config = dict(
    d_model=192,
    vocab_size=2048,
    beta1=0.9,
    batch_tokens=32768,
)
Each number is 128 + 32 x the weight over its row's rms, rounded and kept within 0 to 255. Layers, rows and columns count from 0. Numbers have three digits each. The size before them is the row's rms in percent of the matrix's.

# up: layer 5 MLP up, 768x192, rms 0.109, rows 509-594, columns 144-191
# down: layer 5 MLP down (transposed), 768x192, rms 0.107, rows 509-594, columns 144-191
# gate: layer 5 MLP gate, 768x192, rms 0.115, rows 510-594, columns 144-191
up509 099:119095163138114110156187089095148140153127166074149168106147124118158140121134061138212124177150111142170096101159121142143115120161133109119146
down509 098:169135147107152074156185154128158098119129132122158115197110147151093133111152165122181058157133102104114157144126180118148142137144162113153088
gate510 101:127101134126108170085137108133149125105122051141062148139133062039168092098120213100125124086137140079145121177118141139130101111165113119170128
up510 099:193119127207133146097147101192135132147122152112139146118166071128149149160078160127128111135152151087179126149148132168066145068185106108167102
down510 098:195168063182111139113160158171159153139125122095114160090105122070143136109072202116129039134114127107161128153177122159120160089114098091109145
gate511 102:206090204148158131129154131176067111102095129128071155137111232112176120117146144122085081076178103151102145104115126117153141093091129137083121
up511 101:103100186155136099070096148126105080155184134134135113131134067163119118170117171160104073177088139107085078136149162182083149120164150143113135
down511 103:118163116160046131175167053152150147139128124095121134088075099132172113096129137244134087099096114106170199117130053078198132164120134161140187
gate512 105:067153153142121133103173124137120202127124111099127128130117189127122090150150120134117165092136127090085177149102119109083193121171103084105163
up512 101:136149077119102150080111102152106062136089081141141152135129122124163129141103104115116176141117080151094143142121114105116115126126132094116075
down512 101:064148141125087118159068177090138138097139116132144155180160121169113127154138167197159104116188159112088176191144120123120090091190080118120129
gate513 094:158174144110100116120134075146111145086121151154123109161128099145114100056139124106143160120112098094085130159154156109117179134134165129102112
up513 102:138101094205099146110090177154111138118128150130066108104097092159151142119123145076159095130166120151087092161127191151101132173136166075182188
down513 101:158133158160105142051144135108117116122177094171132131141098128135108100141144093089128154091195154170096110152157080142170156113136083082153121
gate514 098:128158173117163143194110117101165142132115125114079119135138090129117100085141157120000099128126123150083165142143124120068163156201105076111151
up514 101:143136096176185091112173159242133080170118133175194109124150127106102128148089151135128175066108136139099156073128150113144102124106112151120075
down514 100:105113096153119160224128149175115194150114073162173120123137083173122098135149155076179173129143114091167147143109097102122114087171098122157123
gate515 104:167128082063115118051132142111146133120125075112162135120130134151123137099072135131201108144097111067085077150148112094102132156134047130143108
up515 101:108113094115146146157132128127127147134132094132110176167113116153134102164121132170101128160136129138166189151131150090194167109076177110112178
down515 101:125131127152184147216146096144141076133140145165087104127120145188152048111122133000083080122120167162139139143161146102130087068114187092120175
gate516 107:117122134104108175160112120154167136135189120088148035125129155156099098120135110111084153123148157091160095051122176149148107133105143175126095
up516 105:106166143153098104144161152070081133153127112098117094103098130132102149153060125088064166113133175120132121171095149144160120094144128075157171
down516 106:096157137079161081097125129155099129158146118151185146104128069120152138120125127009138132139082103132165161101080087076117151065117123131146149
gate517 107:121142126178139138125178119060154186155133117140139113202083114064147136158139117141131196109092144179207087143116167150146177149127086151057156
up517 104:141177115089165133127177171172122109138130127092154141109086144125116153128133113112121148169188094150115141097127110111105139116111101143146159
down517 102:113097129182085074114186125120086099133085108090118095060149165127130123106122148037083125108144155138147136183147126121084042142133159128139118
gate518 093:153135077115137160151146114105119095111131086155135112107129150137105093125171071140113203134187101034219130101074106125116118130154125159120110
up518 098:112112127138125114197114133117134112142118086127189146187164117132077092060128179126156137088121082196147171153111115168180072139127150139105170
down518 094:056084165169153104068177101075149070145174093147091124091093147058065169157127141157067121165150108151163152099109163055173112146130118125107087
gate519 101:157144159117097129132148105135092186173152114156145120186105153096098092177109149156121128147161157038141155076123127090137139131107171096078208
up519 100:093176155123073097153064131093116138113157131167073133122145133111168136185099169141126065108122061088152074075135122169119164116102112106168130
down519 100:060132122110130130155148100148160189152145131142200113142121124114136089150097157148160120180097109096106139121144217140144144135114146153164149
gate520 107:137148126158106183153117092141144157062157159145099106090132124117147134068154123098107160150134152106142175123118174119127114136178099141133141
up520 100:128080091122151152083122153107140165173096113156094112104126167144148080141136149130144191089128065149109158147183124120153183102132141145116137
down520 099:100152107157107174086145186080153106107135129186116151105138160089135140113100162057116132124110150160179157120143093108154156151171108112123128
gate521 106:146099137182102139126158095146097147133161102086086114121142087105117087122094111102103161100104143160105100143178079174092113066147127101176143
up521 104:174107127090093169141108130088077088129073114120138140166097147103051172132130142162154133169050119156165063122122153149122111155123102120132166
down521 104:125123170098094150164095137084148092113149099130189160146085181152112149169159221191160114146175089170132138152087116147127068195103150094114131
gate522 110:090075177097140090083106073137171139126138132138142102196138146100125167103097094154147172074143079114093096157134113177165144142133120157131163
up522 105:126118134097138123119131174104175111099165171157113088167084205151199156135098141122155136117123054174160092112146119111129102097097117118145088
down522 103:123068185099160138089071116087102157154121083123119115169145118140136126152154155098181127172104156085080081107145092128097141130108171093121142
gate523 101:135123096130125052127062155087127187135138179137184135112120175106166056107149144128126157087134086121119096128086153132120196095090113086156118
up523 106:166125131132163140124138097218119118035187133129162141105189110118124143170150130146116114071080104182122142155150102098150126139142145148087156
down523 105:180160152110114117153135139068116106089140109061130151156151142121083141117186180203123126126132173108125144087155071153175171159118140097179106
gate524 106:044125125122080148091060135126096164153156120145145176051120166132099119084095088109148124137105118038142149084110145109136194120159125150118169
up524 104:098132186226113129157121127081153100139150084111135135102142090144176125156205088135104107068156140169099138167133150131157141093131163122117126
down524 102:143125121146136102125157152146161138109181116075093087156126151162128155172135072051181154151164161117080121113105168077147152069117163153073122
gate525 103:095138117146085143122096076105136142147164186136109142147138119170173088113123107156142181098087121150214109116139103155111140110083126138118132
up525 097:097086142189107153125092129141121116130132087123130125116121146095162111092189191099151207175108098106090101074075174158129133107150112163153093
down525 098:133124117176144113084115172098096099095124086146118148162132148127167088179125096046178099143132156133165082123152080061102130167066132105090107
gate526 104:113102179127108140172125128101181183119131077130143120128203128093081167125109117134073109101130144072191070116153171123057173139159150112104155
up526 100:094133140100065102124109082178126156140120155115102140112139131079159094148124141176089086144174092173127123129095117173117138104103108134133160
down526 100:092176104114133078087098107137107093140132131141105113129099079112081060123101108083136122102162177159137095131126163185074184151137121166141157
gate527 100:146147157141105164123071123121122166174090105080157122128136128143149112116126105129115168064112081158111049159146134121109135154090082149159123
up527 103:112147121126066121069108122124134167155110124109106149135128124141130105113114140134162090179192092168084148133136189073149065091100162130126120
down527 101:160183149157152116109162139112167133127123089125116167134172132106143192071108118159075128100140097142073052107202115152135162159050171097124126
gate528 103:152075128114112133084148043078113128165059129149022078142118141086127059163136120126103193127111157124099163134174075117119142126217121137081169
up528 103:096110088194181149107101129112129143120137152176132098152095103094135123138117107138106127156169072123175115132195195178115122118166134073130122
down528 103:115129112157129130140106135090106132155095103145089120140128126156113053123140184095084129116177124169155164123122143162093152161094138054155150
gate529 101:092119086090125102121127129147103133191074140143104128111135124126135168133147172104155200065144128144110070090053086130120126117103063111107139
up529 101:074206105136068181089116136086141114126028175193105192131091094106165099090130110097166146151064117159131088069134087131084101095157117136137087
down529 101:094116144112135148104153105154147113158134170079183127123148086162178145099115153218124152122153117114123044138137174152108052134105120095109129
gate530 098:200150101190138148142118166169095184113146054145193130129140137139151125149129126145125146137042148079095155169074118171148131144144177184178135
up530 099:139140149116152108117151125100191128086159175122120099165073167114175075117128116129071182102132116130192168101205063145114105104164141124109171
down530 099:183136167141117099154100087079134141135102100101146132128144132111080127173098122103148154147172097189121116140108106152096081134170132188212144
gate531 100:157122130148078099108047098097114116116149128180156161184136187136151106082139055100063139073188109068073124196169128131084137165169130183134130
up531 100:090076130082182094115132197126101104147054131133157189135137164081144160122149102123096144189130135145093102108110097077145138080138146148104177
down531 100:146120187198131142118156090129145157166143122136109109186115147123110106097135118097124095086101116103176170168081172120130075096159143150108160
gate532 092:131067180094131114074076161095114177126092133154126149132154146175181088104133122133046095147063097128175091081148106169182134118163101142146076
up532 095:055159136141164127102195160106105118142119114146125123070147105119141167128170122127109128065115110135143119086152115069094101098133034133099124
down532 098:124134108121155140139081142164129160081112175141054163159169161131097081082136110018094108148152144141150136165158071095101119145132095168072145
gate533 094:133068152179131138109065121162117156101109097153122164112145159162150168127126148127114150165079140107114129130110123142130109106161125162108121
up533 097:058077085075119148147082153102096153112159126164146118140106137092149140101074168164186183141091113122128103106152133128091158095060155085104125
down533 095:147123190126119117120112082086108151081189154146148134067160104188081072082130140130110167090179104138143108122109107073129065081083111204097155
gate534 102:177181201108116104150104178158151159157105161143142100150122168151108122112103079098136181083117069085091173077122134074097159131097119101139122
up534 103:080148079119082181093185102102109104137136129131196072151121078175154110140174102115095120107083129159146121096097115126105142128162119141132156
down534 101:122178151119128207164109112140152110162147115120113125058158106128131124075151056043133124126161127097073143122071120088160124117088211128219144
gate535 100:197116121158059120140100070120130142087107120123134173093129150156129100089141062137149068129171119030199102128106145135083125129180138137149108
up535 099:123104120078128092138094108105161141171124146137208120121066159084172163100154127139123124088143118111131139100141114123133166130096091101144127
down535 098:164133089153144146089107138132162204168152104143121072162167075151129111152131142104091098122058117144085099128127070075157110101171135072116165
gate536 104:090168111133100163080124109089172113121104099169063115145107177075138094056127090083119119055101096119122180143127096108121125053181103139107168
up536 104:155174085104090107169106099106160153117147132145089138081113105080080125124109131121118111090126120160059178107080212133150181099093139099144135
down536 105:129101098047127141002106087116125121120157139184076151141104124118070196122100115242107122106096104116132187109165148135141195094115071170125151
gate537 098:094194146137139186128145145140167145146103088138101153164161086110115157107143131155102128171107124141124120110067070116107179106115194121101140
up537 096:143168137103189183150104172117117113139119139165158092146113155097116169123107151133081125109133118084120176120135096080136170155223100165086139
down537 098:105112115117142116102153108093092119137130123132141119153031154092181054161148120026129199117146207135150166126176205094156141103124221098089159
gate538 092:098129164121140145110186134109120130164151093123191091115148144147138123141176106187154114106090087074137186135154107092148107163114200153081085
up538 103:070161188122102129057160086088121140160169096146146094087126122101117164109116092124120122130147121126122131127142073135122103211122149087102104
down538 100:116136117114147151251145163160121112143112176173105146139160121160097099122091166091133155136148135144135160104121175137136118066114133131160133
gate539 094:125072198133107093100158090144154168129093096085094154122081110144155140131087169133121083136158079093129114129165152151157118127165160089078104
up539 093:146135146110158211159099172111177144111113100102129147160120159097095127170189127098180139073143121122137149122081122157161116159061178139075110
down539 093:048112109114141122118129140177084142071190129094130141173127198166203094140075131105133171121147130104109109121113101160090124137166157121115134
gate540 105:143114112152179165128120032129121100146141140173117083137113108105127187125079107125149185104117115136113087127138109098106092136238094137112115
up540 103:083107106175078066156165125156122126123138130145087131157157191125092131163146141103135140164123126133131092172134224148059062109101122135097080
down540 102:170134148153111050141148066181070127181162122096131128169142129068120123149082160135057154075144114125084108140138164157147165120120164227180165
gate541 106:207164170162123135129142212117115155078088081143126125094145179158116139138135114101143082171192122145144132137130167178102146073136170134146114
up541 104:127138188139062122079172136126086130074124112153131147137083094104078152164123135132167089110133169185105111122082203203129164100083136136146145
down541 103:114134138148158186192167113164152102122192169148151109091076085144123126108095104046104159157183148154131152174178130136122086123158120105118070
gate542 102:148108118125149139105109100080105126168095122151101156167153163129086117146150063112127138164148113171169151063173090116126153129123117071052090
up542 098:154144186118188093152191116110207201117130141110144154098106139116177163121116147111137086075127172099125116131161114054131146181143133115120138
down542 098:088112102104089114117089146158114118192161181132127109145106206111108108157080170112134082131168083170124156135102149131139095198146071134163110
gate543 094:169124144142154160134173138124095097139113087146139179200070140153139109150101236120125178133175124076139132125070057100122103094105129150093127
up543 094:105106081151149202124165146171145080121125099133124149162143176158184113040130174109137159092076174142113174126128101137104108146147152128104110
down543 094:175136119131088224136100199081118098193105113138152117113143162146104143119136076079122113147083156084146110113149124133103178183090171080071145
gate544 102:083108149143088077115140120154184087077142126086091210122169106132175141125176161157151056141063089150108100123067129107174143111083201132131094
up544 101:123134166198141132102165108077154088097104148112071118162133074090108150132159070116076156066108191123184142121121190144112089090167080064183150
down544 100:098180133046126121126106088169113098101068147073173126117213148141098145127142111051137142186097121181116130067137126160159090167156090135140167
gate545 096:159095155195105086146117111141072176114160139100164168128142197117157197135147104122148131138160077088153090128160117122113136127098141138017125
up545 093:213031122108097151152126138098068141153139141110183172129112173103121062058138130162087092094134110082142087140104132131112168173100123111110124
down545 091:065091064115144154180143089154094175140133107120143090071102123115138123119205101087136074118136231084105120162091148100161082112112176160161161
gate546 105:158084181145067143126138112137112073111156074128118101123153154114094137118131110120149134130145154158140135099211072114089121112121124129083166
up546 102:105132119147164065128078130132106134131154160143163199065164171166136062157121104141125091143123131123096177135077111070119139108121110129131116
down546 102:106220100111120136160157077081132087106102126144155099162128109142175090150126129131133157091122117155101159151123158150087130121127138094141106
gate547 101:120197125125098113098129134158168102118130122131077146132132099185104147133150157141094069123081108126084189120128079122100124150161164124081149
up547 101:127108183158148076051079145125117194126138078143136173107102138164119101107129067149131154170135129129161149115138077111139102164084114115095068
down547 100:110134112121182113209152115101097124127138113143140134070187131164134118083098133106125127115090136143140156148155096080165206155141153034134124
gate548 105:160048145176146089125160099121119151172114160149151155138198131120154134127074178106149111118116130128126124083106135068154147102188128142141138
up548 105:126152170100171102077174126142153135114110149106131145137091101172082127145131156156058188101139123097135051202070077127122155105139138145160123
down548 105:179126140108122165103140144158160209089173106126144093147155148158161066103103120146154103059176128118108040039191096140181152183146162134104127
gate549 103:113090103109156112105123139130156123140107162163127112148102116122129088139117116085099101177171055086159072147146184179116129099117158144093068
up549 104:134161152143113097087186140087140149147055139137152084144195169103129147110189147097144166165094079188123170143076111142169107146165109120093120
down549 105:094119158135091103102096163142160086128101127105122161143112119179160139146144142000199095184139113080109122130127116123126183102111085113170119
gate550 097:082165144183123164086073125109122157095063104132095134154112081152116078128152134109127139140119129112116099110078152144104108156116089225095135
up550 096:143084081129081132143088130104161151150150098190174123116155199118125181109099116123114129090100098095146109102152102143132198105181134111167104
down550 098:120081138130142111108114154084081160099077109119111126169109157094148115102155110027134113085090090127127133112106116098074172123122111187173134
gate551 097:157084110135101031111083143134132168202113120141122094158084203192145067136124064192146142086086143107148080137176154143144139117085171179112112
up551 099:131127068097088151137122141098122141110100188148103135136115083130062121142106121119095079168076150107111164151110170126154165170156096131121109
down551 101:101107110135094091116122098173150143139151152097102120130130158143119126145069081045178148131153165136115192132183163136059094141114107072117091
gate552 100:103132090059104140153113079143102132113118136149116110101140162144078136134127167113147096120139104093153129143148148053161137062158189166099132
up552 101:165152171163139118117109068169154074130110161088176171169176116171148156153081165138167150172092127153108135086116113122136189139114126040164116
down552 100:086167135148086126102093166145092135182173132112155114172090148117134181133141110135148079132082119127119184122134094190126129129078100114138144
gate553 101:133127178101073139160124171143074202131135125094123089182121206152086092120145168157109151152155164110101098158140115224078148127159145122100112
up553 100:088122109145129138087137137142127173096077102141104110187121107132109119096075137135111157171116083121135166115209079099154140138108126137101125
down553 100:094145119160088184180122173153163115110088118126189189174170106148143144121161191129156153141164171115134124101153072135136139127098095099084109
gate554 105:110106181130168175101133140154114167086116146111143095144119114197131157167126104077150134189135117086104162144102087132125153119099151143128129
up554 108:154089118153214090131109144170125141142164122109138147096130125118130116124145118097075053115153121166086154142222132114122112122135106098165145
down554 107:162077126117023092103113138157142122116114150160167134132115134099103138177115102127084097119143198106173105149090153125124134188134138106113111
gate555 089:099123181132136153136193092125145138162131133132224087150091097163080112140154134108121076109126140157110123136073103069137110116167106099094100
up555 093:091128160108121098120148087094155129183164165143123134086111075107147091087116102149141123189165161170106135134070107146114147097170169153090194
down555 094:107115118091075079090071105085190115107110118123072170179108150118123119139147152016145160139141183108132128115151140178153107183141167140150107
gate556 104:131149121177167104046083155130129107143121106152167149134095107155163154177076066123184108134131044059185075104100115131129138057165128112172147
up556 101:132143126146157186075120088139089170127113137168124127119162158142175084168097113165164126139106172177125161094166142180172149146197125121121172
down556 099:150167125153167150103131125122119132064092123170158137140171145149115139179085146047180158125113128177118140146108160129147119061150180094088168
gate557 100:159151160112088089146113130136181174091168105127153154138099137133128118168111099127136156121188084156093111067073124104075120118142111130116081
up557 102:112169225136041114091114123162108093129103119120113132145081133148133128132124171138087079160122173114070132168079115122146093122203123147097124
down557 104:139118136107073156091146070055118146153150061113101091133084146148121119151136130215117162169159088108091124077116122101154098172068110207085067
gate558 096:167132158127148094101132136140186145120123120127116101091076126172179130170148166112084134118157138179146089151092087102144117113153121076122124
up558 095:167062128082154141130131108120058133103112131157105160080078168203175123135130167108144127202116172129203186109101121119116089141084145169148109
down558 098:115139121093127115177133085077173146160127123133117157106137111108101097126064103000127147160115158126172191120128119093107150139129112090127142
gate559 103:109176118122160121162124127132109117178162088070182167084079135160054084079123144129167096143124142083171156047177092145188147152176093158088178
up559 099:102169084108136127153146137119127128090184142095161170089134087079117136104142126071149107081135093144092190118138156048108080160087126106113159
down559 098:130110065130105122143075128065120125130142120124166132144167093142140088149117094163154146143159128173085183136114158111120084085169165176156146
gate560 097:175174115160086128163151131107107177048130133191133062168094144140133098105120123101121093136136158095178155066147175104106151113155133157078119
up560 097:081130114103135176134107085143092158165062187077165131120125160075148112108120121122092146119135135135070085094111138120095115126128110132121165
down560 097:140097052159135119140143106130111173146122152138210101157098150107123060141144072062119183165138107124132146085165178097141151098167155192132147
gate561 099:106131139115138132140128133154120171077135089172136092140078117092162127135082139103137176130104103052129140108126130107093193077155167101112140
up561 102:133118155139117195121102103080166160133044124117085121127132121158174155181138132139155183129158107114165147087086089184100128152179125118132115
down561 104:130087127135135066235070094156133150123141131077130155184117121132111088093100145031133120110113089128145132153118182139137167058145152161157160
gate562 096:148156133129088135151147064124171148163146107103120097132071101159185090155096151128096161158137152135185129117150130141089134120076167090118186
up562 096:111146075122150118116119105099066163105090127174161084215096099134122044103185123146115153139119171137113133111167131109065188156095127125177094
down562 097:146107122113161087104184117157079104158124142135168172133085126120166097131188135181137171136136160156142122086213100181145165176128092138171101
gate563 102:151134119109106103141123121120133089142177121117093121182082164111131171173097164172131128105110148096148127169159127087156122174119168176103150
up563 099:160184074176061148108180140143131118120179123148131108169053094112127186133049053109165115078121160153085182153099102118162082077073124199149117
down563 101:120107134109087144094149117103121089174147111161155107127145106088173160100081100115139212081046124102090164140121136131180071130106073124131149
gate564 103:126165162165164120088076155131134168106088147147148145164136143118210113156132128156121164128098128126117080151116150186156087091125100154069117
up564 098:122092098168140079107079123105123085125127142225113056139089150121155082192116141140103127147147092162146150164098168114231097165087122124107157
down564 102:112104141141092131140109105071096167155179138143073124204126100186115075144090082240069159114116128087164118139130086113151182107171140115158180
gate565 103:157087128048121155160176150072156114116140080146157141145105120112137127125108135108110084102124112119118080102081105092115157141122096084140108
up565 104:153117139119170163127129132146090098097151116123140135149121155034163126127132133153082120066175124126161145137112194149150123095182143114081114
down565 104:116137106099117148218106121084121192120140109117136151136161092179113175136136139124148133181142089068128168166186151126135215120133174120160209
gate566 102:159183170183174095086160120113098110123081108125084090139171169205137143128163138115129149084100129109115144136090098132129155099138129061102141
up566 097:146117180198155127137086106103117175134100155103140132163157160084116124150114092132178096170178142125103058125164180086141155109109097165090187
down566 096:137134193058089117155156113118157108164102152162106136061087124130083159152138101151165118199157072059141113102127147163074125171175070112179140
gate567 106:145103124172131079112167128114143089106140161093102116168138139065073106178090118129107156135118129141098106168181163084146122117147133122112104
up567 101:151151149080166183142140084093117116166173139100073151146128127135082208131122132101090170065128140160106162120103115109099130205088133161095132
down567 100:119135165150112090084108139124051097129098075172116127176135185130123139155096112196120152145059089183121130055155112132129124118134105135159119
gate568 101:187164147153121119083112158136130083096094157153146144169083138110181082058151077101105117164150076089193120136125083178126137071161139111123131
up568 102:076116134130128077134140179121133104160109102126073132125159137162161136150115153121099084135114094110111123071129109123143144116124114173156110
down568 098:064124113114113124125141141127104164144144114194118064216167130129115107120118154112061099140093121138135140116151125162108183112203129139093096
gate569 098:130157093099085112131071129120092142135151094165155083132080086113110121182176169123069125110149097118173145085128174127113130152141121117161096
up569 103:108133133170089176088100104078100171156105157120086126046109154094125122200130131134147099164178220166161134181193125118088158117082139157154090
down569 102:151168152040066122147092167110181133111111125088167107135100133124140120138109135077104106135129090164127118163098148133174132116157146154153100
gate570 099:110133138128144151127123142163119150203124175161118091149102095081091090181096095124123099147092117122090079119060162152139138091144141177098144
up570 098:169165122110153111125116126139101075104124186162141138116147100115182047113118182127145193102137063120092102126100098202152135123123071112089142
down570 100:129159106085078115148111169143145131168099114094131125074135120089105082118095086205070143146140115122094077150068097127075171117119134059081176
gate571 107:138179148117107039152097144155127182161100168118131123128130116149134104153133137134086139055101156071092187155123142094100180127110140091142095
up571 101:122162118103135159118118117119139091156178072126105079118158126120104108105196113092112125143111146151164157173204107106114175149102165150126124
down571 103:163112084107134139074126107056102155114096039170124148103138084131145137151164164148110154151147145128132165136135118142147110077160093100153121
gate572 092:177185179121159055091119125142125126090062126113112135171110141144123079117145110153140163117159138134162030095056192170100105091127163133080192
up572 096:089116092108165105127123146136135150093122141117131103107154122207150049135120162079154097170135148096121136154100214177146109121132101124076151
down572 096:159137139124176084065118126142068100204079104096140098174060124099131095114162136255086097155144150114171166102146132126109096165104132148138140
gate573 098:149138147128156121095136089073109157085064058125052128224125209112095110113176119093154171084146160084115101135080123141111106091115109145181086
up573 091:157173148100074100147134161164143132091113147122111175124153134172133115122113163148110092141117122140118075127123110123130129070095117072093076
down573 092:104175191135168143078112155178169109113127128115108140122165180174154120096122163208130128103107124155121071077175133101114153190093136109153115
gate574 100:098104156060186108156153107122137157081171134104087163118135138146114129213084165120097119150188116133171104144100176105104155155107179118159105
up574 103:033119137143106169107158108101180199114117162147199166077130131183111157142184148124137161084163163113094068112103117105122127142145129132115113
down574 100:164148147144179151153144144153160151125069145108094155150135114130113129209138138150138114157190110093140179141116086121141084128150137148180106
gate575 103:144137127134129089142105126157120165122059151148099089153106158105062073156109133126115146097151116146087143086173142108180117081087128134177197
up575 101:186145127093143089128177183157097096158081135085146150130124109095108111109137159122087129151154154133123095120118101122132175162162167129155130
down575 101:131149108181139180076127133150113171066100113084085083144112159092080100156064155226133146104139147131124122098196151134152118183104137115102139
gate576 104:078183142190140120098109117157183152140136167113153138159118129130082167104129132135140094092173152113127084089168091161066157090122142132123166
up576 102:074168095111117117131080119098133060090094129174183181186155081136115155127109163123119083126100159141104105128130099155165142146137153150146117
down576 102:097147094181191082108094105166159149101101085132132157147124124109132189128157130204081142123173188139095131142150116142125184132138139093114104
gate577 099:176136082134119164073112133059084128139099127143154092094124121143144131139158133190179073096146147176174100101167120116070139136099067103116133
up577 103:132089148102158206085161121036121073081126129087108159065100108143167112114148135144105086137131191116156140086170125127120107093120046124184112
down577 099:085103107133107072228085159166139169126121105143126131153183115164141132120094149069146138076170139115146161129135126132127165169143157147093134
gate578 093:154120149181139128120088098117162181145142195202117101200119180129144153151117130133141118113138157137096096168130189095163122122149109145093175
up578 099:060135137133089135164162160148098059096160066136147115133154184119093132131073176118166085104135099123063093138165103128108171130116193114116129
down578 099:097135116111151059103112111142150188132076225162093183185075144136086204165103045148155155159130134128116128155162156117117120126127133163152156
gate579 103:095160119092092105097116058155145162126119153087142154106113134091152124130143144096127080169125148136112143124143146112135130148129121141107210
up579 097:135119185134175111137124117180146163149154132096101137180153157128105144149098117127123149073121157142123125115132135118114000141084083166150146
down579 103:159106139171159166137086158143185129134152177156096092145170153103160124083198112000131137112189149149122125160159141126173151134140035098121171
gate580 109:121123203086109062094148124161120105128088113141147108137125235125176112100093081114084154131136123097118124134124130159147140126116180173074191
up580 104:094098149105073058078095107102122113082118129083181120085139122115144106150152068146109139148224107069117088184154143126140160127075130107148176
down580 103:161092135138098141112144097078103153126157151138120081118108128119103117127135132205131087046118146086129138075161158158185088149092128112128147
gate581 096:138092166154139119210108117088124127121182086108158133135093157178093153121168121124107156060125112130121105121108152134121147110098128133125145
up581 102:134131176106146118130088141102148100116168079103161119130056093082093172148129130140061145144179093125134097194140087133182126120130148107148072
down581 101:104073089147123143053105136147128126096152111123085128105168179095176120078128144138172143093082157112132092034126146090147102181099142166102120
gate582 101:134131103131074145153132122089097133076167074117122131074173180123114098082075142079141152128111089055140088094131120161167150102115142162103161
up582 100:108105109099090123119108101078114117094208078143183135116108130117127113131091194111155130115134072136140089089115139150162109094160135115139136
down582 100:097087130059130127177170091131127104148182133176133136167124168130121121192172087150182137081169102104136104109088152141103103106159082123121137
gate583 104:128158098159070128113111083105138131190111086105111093159105138136169081127093163111103144129155097154127164171114144146169164070153165120120082
up583 100:092118130150153120123149151140109138137164112075110124193105092139142111117122186123175134122104145137113092097145069122136099126137188139147118
down583 100:138134134132169124109099148119166122141123105089088075094110121122117077118183124143100136168133090100097170165084133079121121096088141054104126
gate584 101:137139148163098130157124123142142168163166135133130118139062082181135174093125118129090162117124131081175140101119066123091156108076141126116080
up584 101:087152110101155130116090159175109133110146153118108082176044131180114151130146170126112120109147062158100141124164151083139167108064205143043102
down584 101:092148149136202126134165101125165069172106100060119141109107118169146118146164099154106126146158093153173139155143138126144127177093126121146133
gate585 098:113158119185117115071133150110125105103044057138120120194097170117139128120145135121123181102147085103148157136080129169155140143142179108051108
up585 096:124133166165071123158105071143128104168155116072156150134110154081113158123150114147155111139108121091084153120112134124107129140126113121068186
down585 096:098141147163114169085175089113116191116164116130122099052105172127173164118138139168129114161124141102135142139097152146077109145147144118135110
gate586 098:080138142124151112136147100084097102143151021126166197098156161099095095113066123150137133128086114179170123152173128135106144125121185154116072
up586 098:086119093119105087160113104080163160090109130140123082091163161158081108167146129100080198091173135119073144156099161146095115166171134117179176
down586 097:156173132167157111051117202135061135179094144101129152091119158137120124090109154030157114178110170104116076121105120142191157111154131146126132
gate587 102:157189149102135105118147127118159135154100131144129122137076084110085181116133109099093084093158112084091182124093131122109175134191127162110150
up587 099:136164151202099119148162107192093147143142164165145081132157163127155077069166088075128174085109107120117067140138158108078124104104054115138157
down587 098:143149146118105115127055108106121147076175144112081066167133118078090108097151097102104106116148154104176172139130117147059090065103096138135066
gate588 098:142043081098100134134130146108109133183092146105165144160106177094118118174122160099141115138150089123179144115184136130087119105086141159075107
up588 099:115148137110100124117135096098156121123165177165092194105173134112122109060099102133113099142059149127154162068176146133123163075141163122135088
down588 098:150118067146141105110143085157114129092167116157196121118129106074113070203191118124186125079149098104103152113152082101075090106073157100111114
gate589 101:084125126171147147116075091155156127077097124153071128150092174127159129136164119093078151121118086134112102085178164114147117104129159071122117
up589 100:079137090124088141177136162205120132102148124155143117098108110096074089136123147158115149190123148078146148150177148176082093111163064136160131
down589 100:122166095109109158101137121124138132094170170146177105135140103120044165058128229129112120129131168114124096134123122159115122178082110163108100
gate590 103:132130118139085107141123101082114159115116167133133110082123107168124116091157110120138055145186065072149157143147129143163096060180098139132127
up590 106:032143106136166165089145131105144082088180167086108138134119126131131134120155132105116072142115149110119170155130066135158086143115135158141143
down590 104:135085159115093064117126103130174077159149154093138133135125146142161148136109123140090105156145120153168090146124182107071138129189195167115126
gate591 103:152121122118130150111098137094099176160154112118145129118133160080141158104079157094103153148140108143134087152119104163111150118165171130023125
up591 101:130158078141103144164078132149133152147096129165135169197093145137075110168156156131135120080195097173129166125158117115179127130141116192142161
down591 100:143210091136091102123125167123105121176101141083092110128129216121118123125154120082099193143095135159155057210165130116116190075128189143118166
gate592 105:123182139137152132141096153115150132134114100142142137100058140124126070159095171176129135147171129089079103032135140103137191166088121138136100
up592 106:172076109113148133177139134108168128089134101129144097070196167118173087125161097116116184110146161074157129131117162162108141128117146120176119
down592 102:113132144120106090117133154161081142153062090146078131155110127167093179140098139138175107141048097135145139143071120099094095112094148141131145
gate593 104:139133152120095121126154158157180213146183114147089165124100074173121146117173148113156118074150139158076122107137167092071045104176146164074156
up593 106:095060171092136137119165146168170161123166127157125118159144103085112154153067123161135145119125191106104143141045155141135111125090147081120112
down593 107:120209040176182114058140159099101111143134100129103119151145156108092170136181118217076107171150139131113103128129096154167144135085105166113107
gate594 104:192121117189116134134120124116150144137133125144179145093086135150116107099093139097117116115142114100086101046152122158104116153121160141077111
up594 098:152147131113143192090176200138147124168065162103137152193122108136156101154132141100102158164053126129139149069115158122059147129107116055156167
down594 099:121085123145111104109135194203105153185131085137185112152144135162122124128040143093146133131177145102062127123120152128095117063149157151147151